{"num_hidden_layers": 15, "hidden_size": 96, "num_attention_heads": 3, "num_key_value_heads": 1, "head_dim": 32, "intermediate_size": 256, "vocab_size": 32000, "hidden_act": "swiglu", "norm": "rmsnorm", "norm_place": "pre", "norm_eps": 1e-06, "positions": "rope", "rope_theta": 10000.0, "rope_fraction": 1.0, "qk_norm": false, "attn_scale": 0.177, "bias": "none", "tie_word_embeddings": false, "parallel_block": false, "init": "orth", "init_std_qkv": 0.0451, "init_std_o": 0.00823, "init_std_up": 0.0451, "init_std_down": 0.00504, "optimizer": "muon", "learning_rate": 0.00161, "lr_mult_o": 1.25, "beta1": 0.93, "lr_head": 0.00984, "max_grad_norm": 1.0, "warmup_steps": 200, "schedule": "wsd", "decay_fraction": 1.0, "decay_shape": "linear", "final_lr_fraction": 0.1, "batch_tokens": 16384, "max_seq_len": 512, "doc_mask": true, "train_tokens": 158500000, "max_steps": 9675, "dataset": "wikipedia_en"}
Each number is 128 + 24 x the weight over its row's rms, rounded and kept within 0 to 255. Layers, rows and columns count from 0. Numbers have three digits each. The size before them is the row's rms in percent of the matrix's.

# o: layer 11 attention output (transposed), 96x96, rms 0.112, rows 22-31,54-63,86-95, columns 0-95
# v: layer 11 attention value, 32x96, rms 0.139, rows 23-31, columns 0-95
# gate: layer 11 MLP gate, 256x96, rms 0.0858, rows 0-32, columns 0-95
# up: layer 11 MLP up, 256x96, rms 0.0867, rows 0-32, columns 0-95
# down: layer 11 MLP down (transposed), 256x96, rms 0.0792, rows 0-32, columns 0-95
o22 087:097148111124150136108136111090094177090148136130113134160100121133170119120134139139135107118138155103165127118150121136113118167138138145094094149121099102178137109087104119121118128152125155108133101064128170083112145121102111151155102129126104119143154147148144188105164160164131128100
o54 143:115142177149111118075138130074095108140157142095075094096105112096152122155128144102129122116116151090168128140150050131139130157138120143102139151121155105166134129101132117159143161151097131116128111115166118112118122126127142109155130119126144109156152125136117169114151131190127128119
o86 078:128108149105139134122136166119088127116161148122078128128129135191122109139136123106089141138097154105134114156159107145099051171137137137123158116142175108141160102111160135094084138126109141146104104091130132110073106145131122116127148128098162120123142134147111152139124100154111163103
v23 096:145107137130134107156085129104168150142144146101138135135152108115121143133151122145115112101099126135137134112148067108162103098080114117133126150114090080105161152095136088150143086169146106108120129161115154153101095130109148147139195103104167122153156107147126134122132117113114112168
o23 096:171162124130134130073101086108144080107129150098114123142098130084163135122140171129134098131133119129131098115154138135137152153113162089137108129125143102089200108069122143119118147133171153131112102124113106106141123139103122118108109114143106123108135131139129100077121125160156086115
o55 117:183120118116117137129139133126146074129094110079139164106112128132149089152115170124111160137140089110145106113107134141141134155101137074143124132112121119133192098103087111088124116150113142147078156129143107114140128120087123089116149119134133086118129135128106077118171146110153111145
o87 074:157138128115138118190100143106160106114099093086163169151131097135115139120132141162124178127112114116124114121099111116150086140119140123141157139106133103133195113108161096099130099132100104140079144106137136153097121116092139129140190131110161117136177133122153118143131125140142110157
v24 100:143137107114140177127138175109140123115118119106135148101160143141116128124184138135136117141155100134167134104093141157160160127112133114108134136112167157152116142093111104127111114157094105109124147071141104142095093177102155116108107146103158105154121109119182093151178102121138135139
o24 095:132141085122108144122148133117101150124127100135160106138126123099178126130113140136157112122142113137120159099113131148130097102154138151134207141110142109133117144126147142155137118141073105143156156104137157110109116128161117108101130106127152138153180053100120123107115199122098114141
o56 129:181111092153136126160115134123140127139123135127144117125148102105182125120133157129134145092125140169133147111112135076138125105113131159139152153148100119099135131099116148148113085172086117139115112074099148127155115092073102148149149112134166174146165082106144123146116145129098133101
o88 074:163094114138130165141084147116112107158137135125165168122145119118101149136193132135136167138150130142192112127150134105172138105103117157133120149120138144155165129124090120149134128162064114089117112115149141105101089173083153124136118149116152134143116112126163118126155113136100114126
v25 099:091139150094129095127179143099139132139145116117152121117113076140141159128126129137127124107158100122167121154146094111091150073114126110154110101157148144108112093137145121157167165145135131104125113162155113149154135163168119133142087087120120090117137140149168082115158137140158099102
o25 095:119100142150147136126158135107147150108117156129137154152126128118142139095149076099158167157121136175152105080156109163133112141092152132132055142115124126145126105100097101146120116114112176112125111144117147128148150124125131101140171121116108143155119083153135129124093082113112093078
o57 122:119114136164124129157160141137157171114139135112100149129087123123113147110126135118189116136143124166163109112109147169096114136109106142130089162105129101179118129147104119154142155079154140169082146116101150127142091118126129132109150116113127148166122116182158114116089164140116102093
o89 074:115078161126125129119201176114141138146120096103157151112079098137119155139116119126152133147138147159175110125133119128103137101104135142131096119131111133128106118165080097150142139121141117147088125147116143123127113142136143138117118070135131123144072130174134081125124180125157100103
v26 093:149163137123148098159125116142156110089131137147125148114151126134099158065131094129148134188126116140141139113123154123115137168124131127156163138176110146123139123081132127159121095121126111108161140146172161138138108110172120153181144129134097118079108103123076089152135144124127100108
o26 098:119132137131080170155069169094128126128146175117125133133122156099126104150152120139140193165113103117123153094134113156131141112111125105098109141091167124131128130123129118141139150149130142134135144156138159142176175118102177101111133124125124159109106096161139148145138145135142110062
o58 110:139106133086132160130077125091134096142113109130154092120118118107107106124132099107144144156095123130088168082129079144175175126117121118128129125099160136154089125126147139098146185139157138096128163118155139100147188105150147136110105145087109134146108106130144132117110127137119146098
o90 069:113140165089128118154112102112127122109090128118129101165138083073134166073142117150157150128129145112108153088130123130177186184139110129160157181137158135147138107146146110114144132099142111113119177147178146138133129131144098119117145137103132124117146132105108126125142130088113105123
v27 101:119129148159136106127091137165149129115119091120160083077168124133125142123129136129183124149132129109119106148100094136185101110149142138143130110123129148125132129099089129155132186169162092086151138120167126106154121159109104122135170140128112167134147117110107137140118115153179150101
o27 099:127098078148096124111076127137122078130107141135108153146076133088086179127087123130153149126101147092132137115124137147153134116117143114136150132136157146182100134149147121148098133126059138121115135113128135128106103125125119133102138127167157100110166142132168125112098130087153157098
o59 128:130135121150126138120089134131094133140143106162093121106144154131130142117081128104138124110117107113159125107100124134179129136124147098164118128071174174176128150112155122149120077098068125103125100133142107132167108109110088110087117097126131087087120124096143126123147136094128115103
o91 073:106144120136126159136128148150124129122146093148123111103154149119147170130088133119145144121128130118165113126118122141181153132113146126142084097093117191139143153116090103116123131129130115082143112124176116102193144108088118123080133098121092124087114079106115120105134092110144124089
v28 101:141119137200115124113165161097111063123123109159094098136150124081133117122148119115099152139110110118150130110161165158147109107102146096118144111153130105159106111155136089162116161102119112133125136171130147154147150106128138106129143154077094116134147131143110109135151160117166135164
o28 111:142167127139148107126152112152115105127127073108133095105108187127167152109173109135125128103168166131153120135078143134135162122143088107145119127135140104153132138156143114132106152133096161144136110179119111094140144152113163120121100133144077123163082127156104120128110145111136074138
o60 114:149155130157161101143129129120178093093140103134153095091120177129111144102122101145135127128146194120165138139126122122115129146101087150160129110137136122171144171154098122089112147170111130078161121120145173121109147120131162095155135113113091128130092139136115128161124166125121110110
o92 074:118132148142123086147116159115130071083108105141108090127126112101141158097137129155107178125133151098133151140199134144133136121153112109150100111121132118157120118133144076156103145119117115079105145145146160142147148106108166094145186141077094129123122146104113116143137145138124124151
v29 099:137114097175126122160169117130154137119117116077136191090171131146116099144111122142119094159185114113087148132131122138149124125147126186093124136140125093095168080130152124109111153117115130151158125122117147158158141152153160127124160099124104105147119161124145138112101138093134118116
o29 108:134160071120105124081136085125150156098170119124128108116140094170143125164130171161162117166107124143163166143133123164133144157166176153128102110081140137115137127115098136134147115148114116090139123151114156112155159138135128155121109154134139120130145110177125098158111137158155144152
o61 122:136151088137096147099127147128134110078170122163127129122153113124148131129099160119151108112092127123135150122121143157154172132122155177121112101119134137133106170119137139090136154100159110110166106130151146161147120136120135179112113149168131156091113115167120100176100154195139129131
o93 071:115122058162106118178153134129157109086152106119134167091160113141127146126123156115130069140136126103112150127079161142152137132108117153114145128111120112081101115128128130100120096096169124165154123126146146192126111134111112126098156116129128116096086127140118114139108116099147097151
v30 099:139131135100143104151147088137177153145134129099162137125169109110152087143138117090146145135083178148116122119084149146132124096112107107117103123128171128133124168118150078129145136101131149116120093072141171136098148107132138135108098093113102159117112143162113125163124173139144152131
o30 094:112155148086122107158107117124108146087149169131143142138108105133154104180123139146170114124111124134109150147184145124141122139154165129153190142116137112112075136126099071111115134098118147130139107127131144111134107074126078129139120142118137060094151112115122145115106145102133128122
o62 123:172168148114152131130110126156151116108102173110115115141092140129141075118131138125138119099124151150134138142155151111130139140160106130114167139093119139108137174144082079122081147095097159163133128121136153110118116082124133124158101132111094086069134125151146143113160140097141089127
o94 075:142118160100145111110143126183150131158091158106142128123130101129147080143143083075107132150123148157108142125046151136120179104148125120103111114112145116100139162129119090146131132107153153150135130118108173113106120076144139134143097133128093106111099105165124121153131128099122129141
v31 100:187152158144105167116148188117133109105111095146160134122114112115116130145130104199106134143158130103127108119116134129141107109141143138181089151130097118161159143129101097145172158125155124123126171093082136146097135115163143119149099104155103104122109142135135156134147127142121101140
o31 083:153154150119135056120125077062132123122140116109100121115133147128127106125119101125204085133125111140105157112147129106113120132154143142114109142154115160151168166133129126109148139133101094117123190113134171101145146157106099103118112107133099155102119159130120140107150163134144127130
o63 133:140163132133135102138144125066109167107126110101084069126142137132116129114096161098143090121131110120131100091122105111126138154135144165135116177172128142153136176148131088150136106154134089075086171122103133143152137152141117106150122142123093158101130115150150127133136168134130128135
o95 074:162127158131126154131167113077152144136129116129171109115120125104138103126162112164135113095143092123148112072113117105163128128162133154131077137144107149143110170124112102171132154147120113109109154105059148136125134082131163153172118131130069126134086116136136140139138142131119126146
gate0 104:116142148107168117150136158160141203175118165170133098180133139172166112143095148107136164120129129112156154162148117139147150148154149150117163129127125149122126132141098103134138141151116123141096170109158158092125149163095131137142148104155143169134128115140105130127132138130076123123
up0 104:184119113084098210161104133116135096126146141132120142159134130104114101176145118145109133163121169119154097142104115152111103085132168139158159156109120080120103136177138148129142102143124118117142120139101107124151076095142136130120161135134102151133142100111106129139109131115125129100
down0 105:082146092151108087118188142109128127127125133100103166155112129138149137131133166101132147140110147136112110107121133107103107099148121102145155130144169124163115124145128126127120128123157106083104123118105146102115143106069084131164086111119136118073127138144083112131148064090119117133
gate1 102:133197128117151122131159175117134149141107112106102119109125151125159136103148124110141174137106118112121109130100150115182175126139122116104161142099167137131142130118121141117137120099107121155137108159068131111122130128153144169179114156111157132120089105126130122177118185127164102145
up1 106:124144124090072192088144085088123144130124115129100133117146135128124137093107141114152125143107131116104135132107138136141117109091139149100101180080146169132158154164168164148132132153152130118138139118084153155095149103120129147133147122180156162127120112139142132141177103127144106120
down1 104:117128111147169109117139163162099130113144118099140161114104148130141076123110137148112130129131124133133120155080110117129161143151113124116154104172112102106127177094127112100077165143162126142115134132078099120179133056177120113159115131124116136151160168118128143126115136126092137116
gate2 098:106096128130167116106160160125121118110147130139122153139147166139160120118109167088115151135122138173134128111120173107096138128181164147154124121124102123140123110130103141119169152123124142108095101190144119132175133163126150078165150178118107093158130113133131115152092094126134142155
up2 106:095135108105153118117155110155133137119117131143103141105105124123164150130167152164128155112119097127114131138098097108152109108137099093129102111112111151116140137145114156116111130146127079200133160104130147170120141047127118138134090110113168116089142145098086119107171136140106147110
down2 103:113148148140148134116096134108121117101125133126148172147134152136088116181112138121104135158106133152136111079092165144077152143137167169131123134170134129146089125114099124141149118123105160088140091180158152073106121162144165152135154146108116147136098110150141125155123092146116137138
gate3 106:143083116125128109139165147127145133097128138105089135105099162097131131122089110121123108092120116126083086152135151125161112084106115099131124097113110142117097108107176114166161152147169061150130131136159145180121118173127124149152103122130122136148135161138115086152112117139123111099
up3 099:132134149115121098091134093152139167184141111121073132107069149168106144153108128113121153127156114099129119146126093138146144109092124144126124099107164145134159092133180139148092124117166099128144086145101168161118139138143129135101113098135132123119135169161144150149107119167152127107
down3 097:152134106102106149145135115162099128145115145144171133120137146194088144125086137142113122110160144121096090130145126179143162162129122126118162133118178146143118136139154098114098124126159123120065125126100174094097094108124136140127118111143125143103088088121143158118121165094157134129
gate4 103:104120138164114120174130099113058122091111126108130178089140095185133173162150117135078104138150123132087131116139113165112181116118132090092118120139126108117145129126114146134121092087166137100171125131157149130126112123140108143138115113111118112133129119128144110152113157122173140137
up4 095:156146117094134149134157150167140134154116107112155150139114164129090143099138109096130148132115105107158136153159147156143078084120161172120150116124168109134158149139146128112101112125102166107098179080078143163147127105147088129162118137138168149113141166132137126135134108109143112148
down4 101:096152119173086150106121118134130145127107168100142118109122120076154141182135147140116079104164131113099134095087100103145115130133133105102105139154073137108158158126123149177145099143173127084159119135175144122123129143154123123112122135123128120112090122092119131134116177142104122140
gate5 105:105106121081100105105138101151145122109170137155137112095152133115132125130082111115160112132095154090144139102135132096158184146128142144154148140118097157114101109147115106155107116099110103173163126168134140114087096145140096111113127173164146118126108141153148158125176136103152138159
up5 105:121142145156113140138111142151115118123121089107169094176121114165136130133108117150101144141150112145118164152150161119147118119166154144113126145120181115149174180150146147095075157126117128113117128094152125152207152134137112118133137103125112134142099076098102126138125120154123157099
down5 104:091087143154108125075120124141112123117101100158139130127116143132088139134120120138127183140110091158145096097125103114149109122131136144128176131122136174131105168130093124155105125112127126126166108128209124129141125102130133125102138142129114121158115118136175124139144050094131093147
gate6 105:112129087101075104096142113154075113145116146145136120114153155128130098103115124080156132130145141094143160146142153129128109159165128131133075153091147123161105167132136153090109129152132127122132063119139141101120123144133108100114102136129123077068115126125126118163147126092107147109
up6 102:160110126134125153127111115136133088101148148147132114128069118127121112132151123151109136137116095114117136165107130128109136052159128120156172111157063128102109147144092149141104167105177139120136138163120150106147111101148130147120088144138145166118135140147163118181127122132176125105
down6 108:125091152145131133130153131166127106132114143113134084094107120141123116128184138131106106110110118114086102133090185144114064108121167134114128137095124146150132111123117110140129151167148118144134134166202124168176162137127175119151154121108113128114124102165142134112133103119154148115
gate7 101:118156191080148108189122156158115097156112154112118155126105133090105123159160157108132126136089126122123136151168105090118126121115111141129116118100110094128145135149157132103145097122137104135099078096114141172161091157122134131118141178126163128129148125128105142089168137134126146130
up7 104:148115113117139129147130129107138124158119146128127148099123151119054102129130120098133108114118132097141170136152105131134106129089144115111125111132149126111062152127142152193137063137147080123135119119103119105136133167106121114135064141111182111109155104103121126155115146156102129155
down7 102:106101121111149136125139143145128146103098148103080154135153098171122126104105170088129108112133104152144103185129097130132197142135087119118156165141106148142112116098088142117136131119172132118196139114109120134110112145156151116127141139136155117142076125120132176133165121138112143136
gate8 101:123140124159092133116126137114112130135149083088168109183154183135138108110124120136137132157105092134115105139116118134170155125166120106134133134106148137107068150092146128087130137145160109125111107134123119109108139104127147149173134157128143134145164182168121121180147154142174150139
up8 093:112174130162094141145187131152135148139119126123126112113113136113143104145130136155139136128117138125164135147141145121147128108188125110107090144097182137107076140144169115147158172126104126098159125108093109149168136150162174170149141158097126147095135149145094114129139133109163103142
down8 110:133068114161123109140087142133122150139103141140097160147151100122142140126122124088121067143111123143105123125110101139130202129099128152134106117139081085114081129120091146095099082152151127140127144164166160135114139113128108113132130110146124125166093119108115153162137151158124152123
gate9 111:119128145118131110137151167105110107164152102143171164109108100133131144128140101145103119174130138151102094092136101145118123121135105115125191135133128128129130130157104098123163108111146135092129087167126088137114124134102145162167169137111123134129123174155143148147096098138178080172
up9 117:103148149128075131083114110144136131101096122096115073127090128108121186130134123115133122151083120129119131130154150102091156127134129086119142106117142116158114143118158184163124107158101080168106152138096149160136140161154150115124143138149128112109154163126145130123175146105096136142
down9 106:124113144141166134178152144122150100143156102121146152126143140167147109158122104126159124129128152138170109096153123150092169144156112164130082130119144157114116120112113089108165132123097135076148127174164144083117118129134096147114138111071104141143155107156121128133105090117162102106
gate10 094:115131100104095123153099140138127089147163148127138110094113124114089103145137135156166122142135187131112154149183111133107145135120127164133121156121155132108148102146123088171124130106173123109110134090112119119147110156168123134090150105152123093108116125069158138087139136110143182111
up10 098:130103173119118118125127105147100132170080116128119090132136109163137100141114158095095120122152117104137118093138135128166132165115089121175149143177153143092105128109107187084144097143130117119148099093124129160131141112131118149146123118166145153112103089148140137141123106193142135117
down10 095:147142114153164130102162095121164167131130132136137141139143125150133163120106128152152120128130103151114122154076136125127091083164150140116118069110113135105101119103141142100175140135128111128110144191150144107095108174126148114126074096102119134150127156077119087104150098139122127132
gate11 088:120141086109131107108128190103104186096094116149157169136146137119131133128128129117142145118147091158113121174155078129158117094103142172116112127123151114112121151121117124130125128133101154157095110129136171106124178143114142152115163116091123159102130136125115173143178117113112126085
up11 092:121130091110146162100154120138139174141091108106097153152185100118152110116113097116180145160165173137121134112157130110139125086154121115114113125146120117144112175163139164164115148138100130114123122156124141106124161128084148169146082142125158122135174173144135136137118127129099130149
down11 097:127117107094128109115121153154153137126163125118131156143137114158082119132069139103147179098106113149139100143090112105138194144120136192078104135131124098131122113174106154098133133140154141161141099097083153124116094140094144097130156140138144115128096112152123132104119122127155129126
gate12 091:094110096098125145150171100147133136112127098141101143094154112113130160108150149111110109110111159133118163104145141139148136134182136175148176137115104186127151150136100087112110114100141138133117134158126105113130073139142085115160190105115122163119126123144103103164125128123156149124
up12 095:129147111143148187113163124143128133164158160131109148106167130113124164126127113121095082145153103183138109139112111108148133133138116119120160128128113097134158118173129084112120142119103154147139113163143123094156077152149100091086088132157133116113145161163125101157126083109141149121
down12 091:175092116113116127149123143118110140151129120136170118184150131151125164100112176089136135137139123147124098135206155131123160148126136150123179164136145148151107125148153152159138115139097145109123149083130134181110164183115130122110141138139127097152148116116148100119104119142109146147
gate13 095:159126131164154114138114122101136121121133124106137119164147105088122106078056101111161164168131149095155164094123122148118168123169140129120106160124136137120122171114107139146162096098124145148121156142121132123090150123110087116157115181114136097113166140105107123158115145162107130120
up13 098:147096140154118112089083114061122127155118104124135132093153164132128109131119142133135105111080139107169145144131137127120151145138175144097133110104153120132080126129152192154109150126175103106177147107099124097125121133131118146140134105128164097150111075138128147102108097103130133127
down13 099:138148091031151165169173149168151129093115146143134177142104090133138126136151125139124131131144137138120119135114099126147137120117107148118104104136172128109151126124149119104102136136105137130097089152094131128135112134180122136121128105193102141139129158149122111147112178132136147122
gate14 101:095095159122144125115135142159136139142133166080148102108128137117123145136141104103108090134104132130138162113153131120145052153108096143126106101112087165099126108164136144131097142129094102144145124151096114145173120129137150177153148130172113115182140095146122145130151124170100141110
up14 103:124110170146139155090109152160159141106155146123124121170172159103083163120122123118135129153124087128113097105140117149137060124117153164121103157157095113101111098121133136138087124126132145180100107128097134155142138150177121115106145135086128115132119133163152171128165129117127144141
down14 103:098133094141120127129129159090120127102126107121149138198114100156134113105159097117126140132123123137142132154190103120103203113114106131095129127140093124157123177096137118114107163122113099129158111120192115110152109082121128140149088134129128099152123124128119099136107109129085147137
gate15 103:156186080131120129108137103105125159125150102141116145118135101129150102156090126120082140098111073145125143115176104117096134141175143145086158085095147145129122116074112124115138099121139141129131120106122150137114134139140156152170129153115137157112146144148140084142111078116088106136
up15 100:116131151160148087082118150172136092102115168135165137130149181153163177127145129089090114129158133135114084119069116119147134147125082117103123158173113127110130130107158165133139139129153129159143144146104101160113118138136149145104097130150113126133114113127087178122128129118136122102
down15 104:086116193128146158115165113137116133145101146109158134169175142155146165126175145150102089129136139101119136120111102129149109154120144166156125148129106142101152109139116081154179115109100161119113137143082139124148127176095159105094124153132113125128118101151158130133125162149130123141
gate16 093:086093122094143149094142133120101114128130190083141077177148125171153116087089115094113132146124174151127146119130121161133171125135124136152173125132150124124114113137127166127110134118125115136121126168109084146160112156136073103124138141136156123125117113151102129127113186119118113143
up16 096:110104091118109135113127077121126153110111166109115146175169103133134133089088110142143096103110147169122136121136136103123146092090189115146134176139142120123142141117113200121095124184109122139126108149085105115121147103111147130130134172128157124140127163164123155129151124123121122137
down16 089:149158114119139140141121124150130133116155105135108102065121156164093077128134149127105118127169119154084129130139144089101146131169114147128101087124090162107106137140110110109148099104148154147123123143095153114143103167086104108157134120103113115090146134133159078126113144143087155089
gate17 080:106132108137125125128127131158137193116103110141157116118140093141123171151132116138116134133122053143164091106113139125104136146125183085094112118139147101140179166138110145069145153111086130161113093106119109119106167130136121110098141089135147116166158129119143112119132112123102127128
up17 080:136091154128127103110139151124100137142103129144140125149140108095097178161112107168115165107123102136171125145151086159103127136097172097088183159150122129090140136157121143125149132127126120133131098101124097137119169097128125154087100109182119124152183131117147129100157118140124134106
down17 077:119132110120101139159123152128138145171087117184160160141133128131113086129137124104127094145112113082156143094116124127131164101081101135133105144116112123090146088140193114158151114121152099098146164116097150120120124100124130175102143148128092119125142107130121106112097100143136146180
gate18 124:150102130112152100146120155148121102161136152146090139113135138146171107145104155117105176123112122094147183173122116093119116102131149152110142093138103122076128149150164132095169148121125149152154108113148108110098107156120150159100182129126104174110123132172163132138112134104129136119
up18 123:132115165137106162131111153145147132120142120147171113082106085105140118141130111155130170155114102142132119125151135128173086133147108103128118125157179138144152126146110126148134138146102088089123157125124122127140136115136132103126101135120156101112140114046089084140151092125066148156
down18 121:128109128108151118111149142172120127123148136155169145115099159170148125145118144113116167121171131085081096120141125125136060159141153149122147128087109089131119110128151171120133115129136086144125124074180157154105142144099111132132116129133158143145138134154125088126105074141106113141
gate19 095:120122125105099084185122152120104151097179147143147156107121122136086105118124113112111104136070170151124112118143115105157116093108096133148089087111088120112084123147122135087119095163109124113132132157171118110127114168145134110120155140155100122098119122137113092142152143104121149101
up19 108:104112153068101179117099114129152136110116136090170127123070127066132142127129099148116120133091149128133175108136163126154107104120126155138152099148108089198123126139145143111136137133100156119101155125132154088114130128118124161140131125120117158135151146111157098129107154091108109115
down19 104:150112116156148107074135150146123121144131113159104132128122114179147090144127080108130061163117123116124084119107169119131110125082149125137129118132125127160104104136073113145128129134163137127143099109074135122084115104151137071134130130103126172106132115110105141124181129103130116137
gate20 108:162142147110155163151126123133151107116116127151123115148141131119159123139099138127139206125099137123131133098128163129174174146147099124138136097124149114105136114143128144120114105120150141100132109180129149137118081171142145158104101105164118151122130118185121069141126173106165169134
up20 117:118105074150130161158154158172122123092142123133133132131130151111129166124129156121089154174151149146173151096132131148123088134121151103083117165111126148111128148100107125087114124121121106153165141107153139112096161112145132131096102094183148083123111104117132095156121112097102117137
down20 110:130106147105137155078122067135151161143112132115146110098134139136146102101142147171165110065144148127116102126123121116150107146122110160159125152144130150156173128136105116163122169148068128151119077135151133173149120139108153118156125154109116164125165137159113124133128108113147092122
gate21 099:136117123150130137130151110156118124150131119208121141114112137151117123093147131161122134107097115165130068165118153144129163121133126160108134085134102127132126120144169112149161121186110146122171143105120116144148122137117178112101151168159140102104153065106116152116101132125107149127
up21 096:129127119154122104100149181104124158132114112089149138146137126131096125110142089073151139137161123125071139147097091116105157138134113136127156128084150134095135169104129142109148131139129122122062121120119116104099144122089117127097164108083152103122118156163098136149128147137107070123
down21 097:150134131131115148165135088163146141142138111158137163130107108094151117155146160148119086106123126136148103121094143140150126157126096115135094159122141072118199087141129085110112117141116136133152163164107142192135111171138153109124128134150135149126141109120115069162145143143122137114
gate22 085:126116117132146111154078131084115132149152155109144139151105156154098095138147152141155083093101104124146133114122121140167117141096151185133115115163134156129141089119133138125129114111101135099156090064160115169146141139176131150116108123194117129126149115137128087110143116135123151152
up22 092:126138130129115139129090111094116099131116117158133174170122157141111146111082144088109147117111143150138118114140100122174098125083116099074120132184128173165130119167154133105134120099167101111151137114113111119155131080135097118156130155117155107089119091135116104132155171140138130142
down22 092:111134125149151144109107114095125187132111174082128141108119118124106064129161130145135093163130113125122158112176114111066142120130131168174115101106160157120120124088131144123126136145160136102102101111102131118110126127105137109088160095130111142146100151081111142105134122136167132104
gate23 112:083084121110154085152143118140117113151124099083125125145135129100145124092086117122095147145094104150141139125176131109143151147139083133135104147162099091160131111149117127136136107175171142136160114155169119173129089149133138135132115142194134119155131153158117116113136116108157152114
up23 122:129133108133137133131132148119128123153103133134136146125132102164147100087155107118169135147160162113125094161133147131131121115137136131094125178105154133139128112135114108110096117132190120104168113136128121118061158176105186110135085106115128112160114174116148108153139067146117124095
down23 112:094121130122123147155147129122133151132101147176140139157107172125148124099139117110144123135127141080144114106099202107140062134113105131119109115111137136116158139162126107127163138101156123118154085126148136157138096152143157094135126131106144112120103158120118188140135072142130102176
gate24 090:133107093119150144132108111100170136132117152172113145154153142148110106166134123167136138110157072144174142136133136126118151180125122113126107166159114134169141131130103136112127114125095107183160119154110155090141156118165128109131113094149130104154105118096090109109116172113144080108
up24 084:117153093143173112100141126145154152086122168119149114139152144125127161113080149106123150084113172142171120130153142132120166141091105084088099113153113119115091130136087128178152136091125134156120155124121123108113129154131190116115144134098121144128092143139135093091116110116109143139
down24 087:154137140119125125147109076147150129186168095140136122103104135148115116162176134183119127124181111149119104148127167119123099129138131131154098118120159122168188124154145115137129132141119120125142103111149103090143137077157078120111146115120105138172126082102128142141128162139135138102
gate25 108:145096163116113103138105152079114141156135145130168148094128132074175158131091092122114160167095116141137127161123138122120145162123106128098107108125066118177114149146144096139141120114073136095125121113139133108150147140126111136146122079150117102183136109111135140156138107128134147137
up25 113:134110157067118071116166086106160122138128142123152142103106133143125119130081086140177182158133158125134112134124105138129166152131125112154109135133111127148101148155125122128101101143076130089155110090136148119106126097125109117085083096123132154139143154122123080123155135106131114124
down25 118:143150101118142141130129105129105092087154085100145143133154155167116134123155139176157085115096132143167135123148148101112124114126159122124142154121150118131075124110127109081137130105157156178143125148118156170145088121110160113139103161171145157127111138124134134091121149121110077168
gate26 111:128166167135098090113199161142119134143152129127088105132130139106101101128152114160102148131137100188126123150159164137139122157151114132110115109100163121138144161138088134091157114153149149135140108157136137107114097133101128124119136112111140112143084132164113142198125165117123157132
up26 107:132157108154118180161119129095116140144148120148154169144162088176141122157106133149127088137122119153112113105125115123112135144131078087116142103131122126083085123165101129137142155155119114105115149131140151106128173140156090130139161154142118177180122153091094103143152138131124145105
down26 109:136146122108165100148114114072099152091122128143133118136167115128124092193091135153110146131113137152130121120121099129105095136124119123139150200131159135156135108128092136092135152170171121131116144097167116137127102149131114115146142104161129105076157129112162127166120167103134129104
gate27 096:154111123165157088094131155102085116114124119126154159122150143101118133098118112100153147134135114141115154151137127150121146147094126122190130127124091120064087169134142067128107125134104089092119111137154127127130149129094121122121135141180135088155183156133138154160132133118120107124
up27 102:140107108159115121121179136122119121153139105138123114117146076158100125115131100162129129111170101085098067117132124085151110149117092127124148136157109146145126124146116096098128113144127152090138167115101140132175127096164132124147089079130143137109116145099132138112070091142167144139
down27 099:131151133132153088119099074126121128099143126118141158163150087140096114165103159101091144125117156156142128111094157140144150114098139102135155142116196072111112123139137161129105135125117115156092125173076147164145175140137122146099125116149111150140133157148136128134126146085125129112
gate28 078:111143090056109152116128127099090103081077091130132145126087110128131138135106132126134114101169106086123136094125133149100144117114133123133118092118096167170123135143153186148118106145143140112122142119167100133115161166100133167117124172114156102136118098111140127120125112141132144167
up28 074:136084112164131106153126089140203128172118137152114111110173135114127117132148136158131119167094107136174120132157112127083104097121135146119173176140161089155178114137124119113158144127127119131114101137144127127164103111164115127106140091171117127123117102135122114101125170153130123144
down28 072:178111146153120116121075110132108115184122159106148133155109077127094142167116123124112143144104123163190113136150095108119120112109152133141092115135119116130111163129105116122166124160088152115130135147140134065155154122136157147113094131130143146148150127163104117123157173147161149115
gate29 115:151125101152121140098126142149175105102119140131154172110127083108126151131085109071143147159172114108134149124168162134119119195092112162158114094120160148091132118144131129164104131128127133139136104167136134116118115113145150126100110174110138151096154147097162092139129114144111135125
up29 098:157160105164102126092116145104130111161112129122124149164124147145135115152098116076179121136173109099121141134116124125160144123080101128164119099099160119112141131117132132154099127132121158143107102183185135142117169119100098119077114132114113165131166134116097110133143105136101120093
down29 105:113093166129111097117102145128101152125129110155132113122110177121125151112159135155102180132120145148142120104117118127093075113120110093094123094177128106119156165128124134132102115143118124187151139090094155141164137144143124120145117073145141065108128136159126178118143115109119133136
gate30 094:172156120125130114143152199106146135075145082167129146131155138139088157136134169122157126122108109157141106145114145143133151110147115187140119099159127115122144111148122141115135064123099116126151146112137098136133137124134145111116141107141101143122106104110085108176156154172158130144
up30 099:141149148122155181106105152161098143103123153137135086150135146161136096077133117073115140094114121116128164169097093095170138105149118128116092128120158120078139125084162116177169127138128097131168140133132094126149138116144147117119104139136170134161137120141119114134117125140112111159
down30 090:098129130149119110146143161162163104110170101128130153107127105122112144147105109162136115152161157143152140170117136147139173185125094117139131103142083131125101141163105134067121126149153172157141133112128135125147147164157142114111160122179092114120114124107183126117109147118157141151
gate31 103:137110137097156136110163140138142117128109181127119122121124091164140138102085109120139123128104177131118133088159134130172166155131121154163114094141165100099127142140084101122212105160125126134122154160134117139139147100130164153092151147136144104177120119129101146128151142145138130153
up31 102:126128173177152116101178145157135151138124114114087141109096128124113126114131145104194115138143141130092110079109119122088159159122119141132108120080117137151127132097106120153124120144165127150142156144167091152141117123117083109109121120123158092136158126139150111125096135137146115199
down31 099:159141096119092149121162065115136121134139149132099083120098126152155099110118147127116128149082183127108155107166156110121180126174105149149154122119117133132104119088137119102105088107113126147141145130129092147124134089165159128160122153095108114097125108116103140162120151116108123159
gate32 101:164148106114125132149117116159135101115127089131140141169139148118110113138109130142118117146137152117121121106120098143091144109078175153106085094057144108126090145166127147079126094075138141125118131164149123136115146164183121092144139127125142138129177109122132077142125147114122118136
up32 087:155135108156110141173131115082117140138158138103122148097130119144102111118126117167135157122100121114118142157104139123146108113177087103129126148125149126149157136133172149165131127151079090125162159142123137106162095148109088121098107083085151157123110095142166138165159112133091155115
down32 105:101118124109142124133146154131112136063148106131148139148130087111135115107082138164133124150104150111133125123131092140125114118088178205134141113148139158120140134121140106105198110127122143104109127140105163131083125140162134123127140148103061119129160148127107103114138077130139142128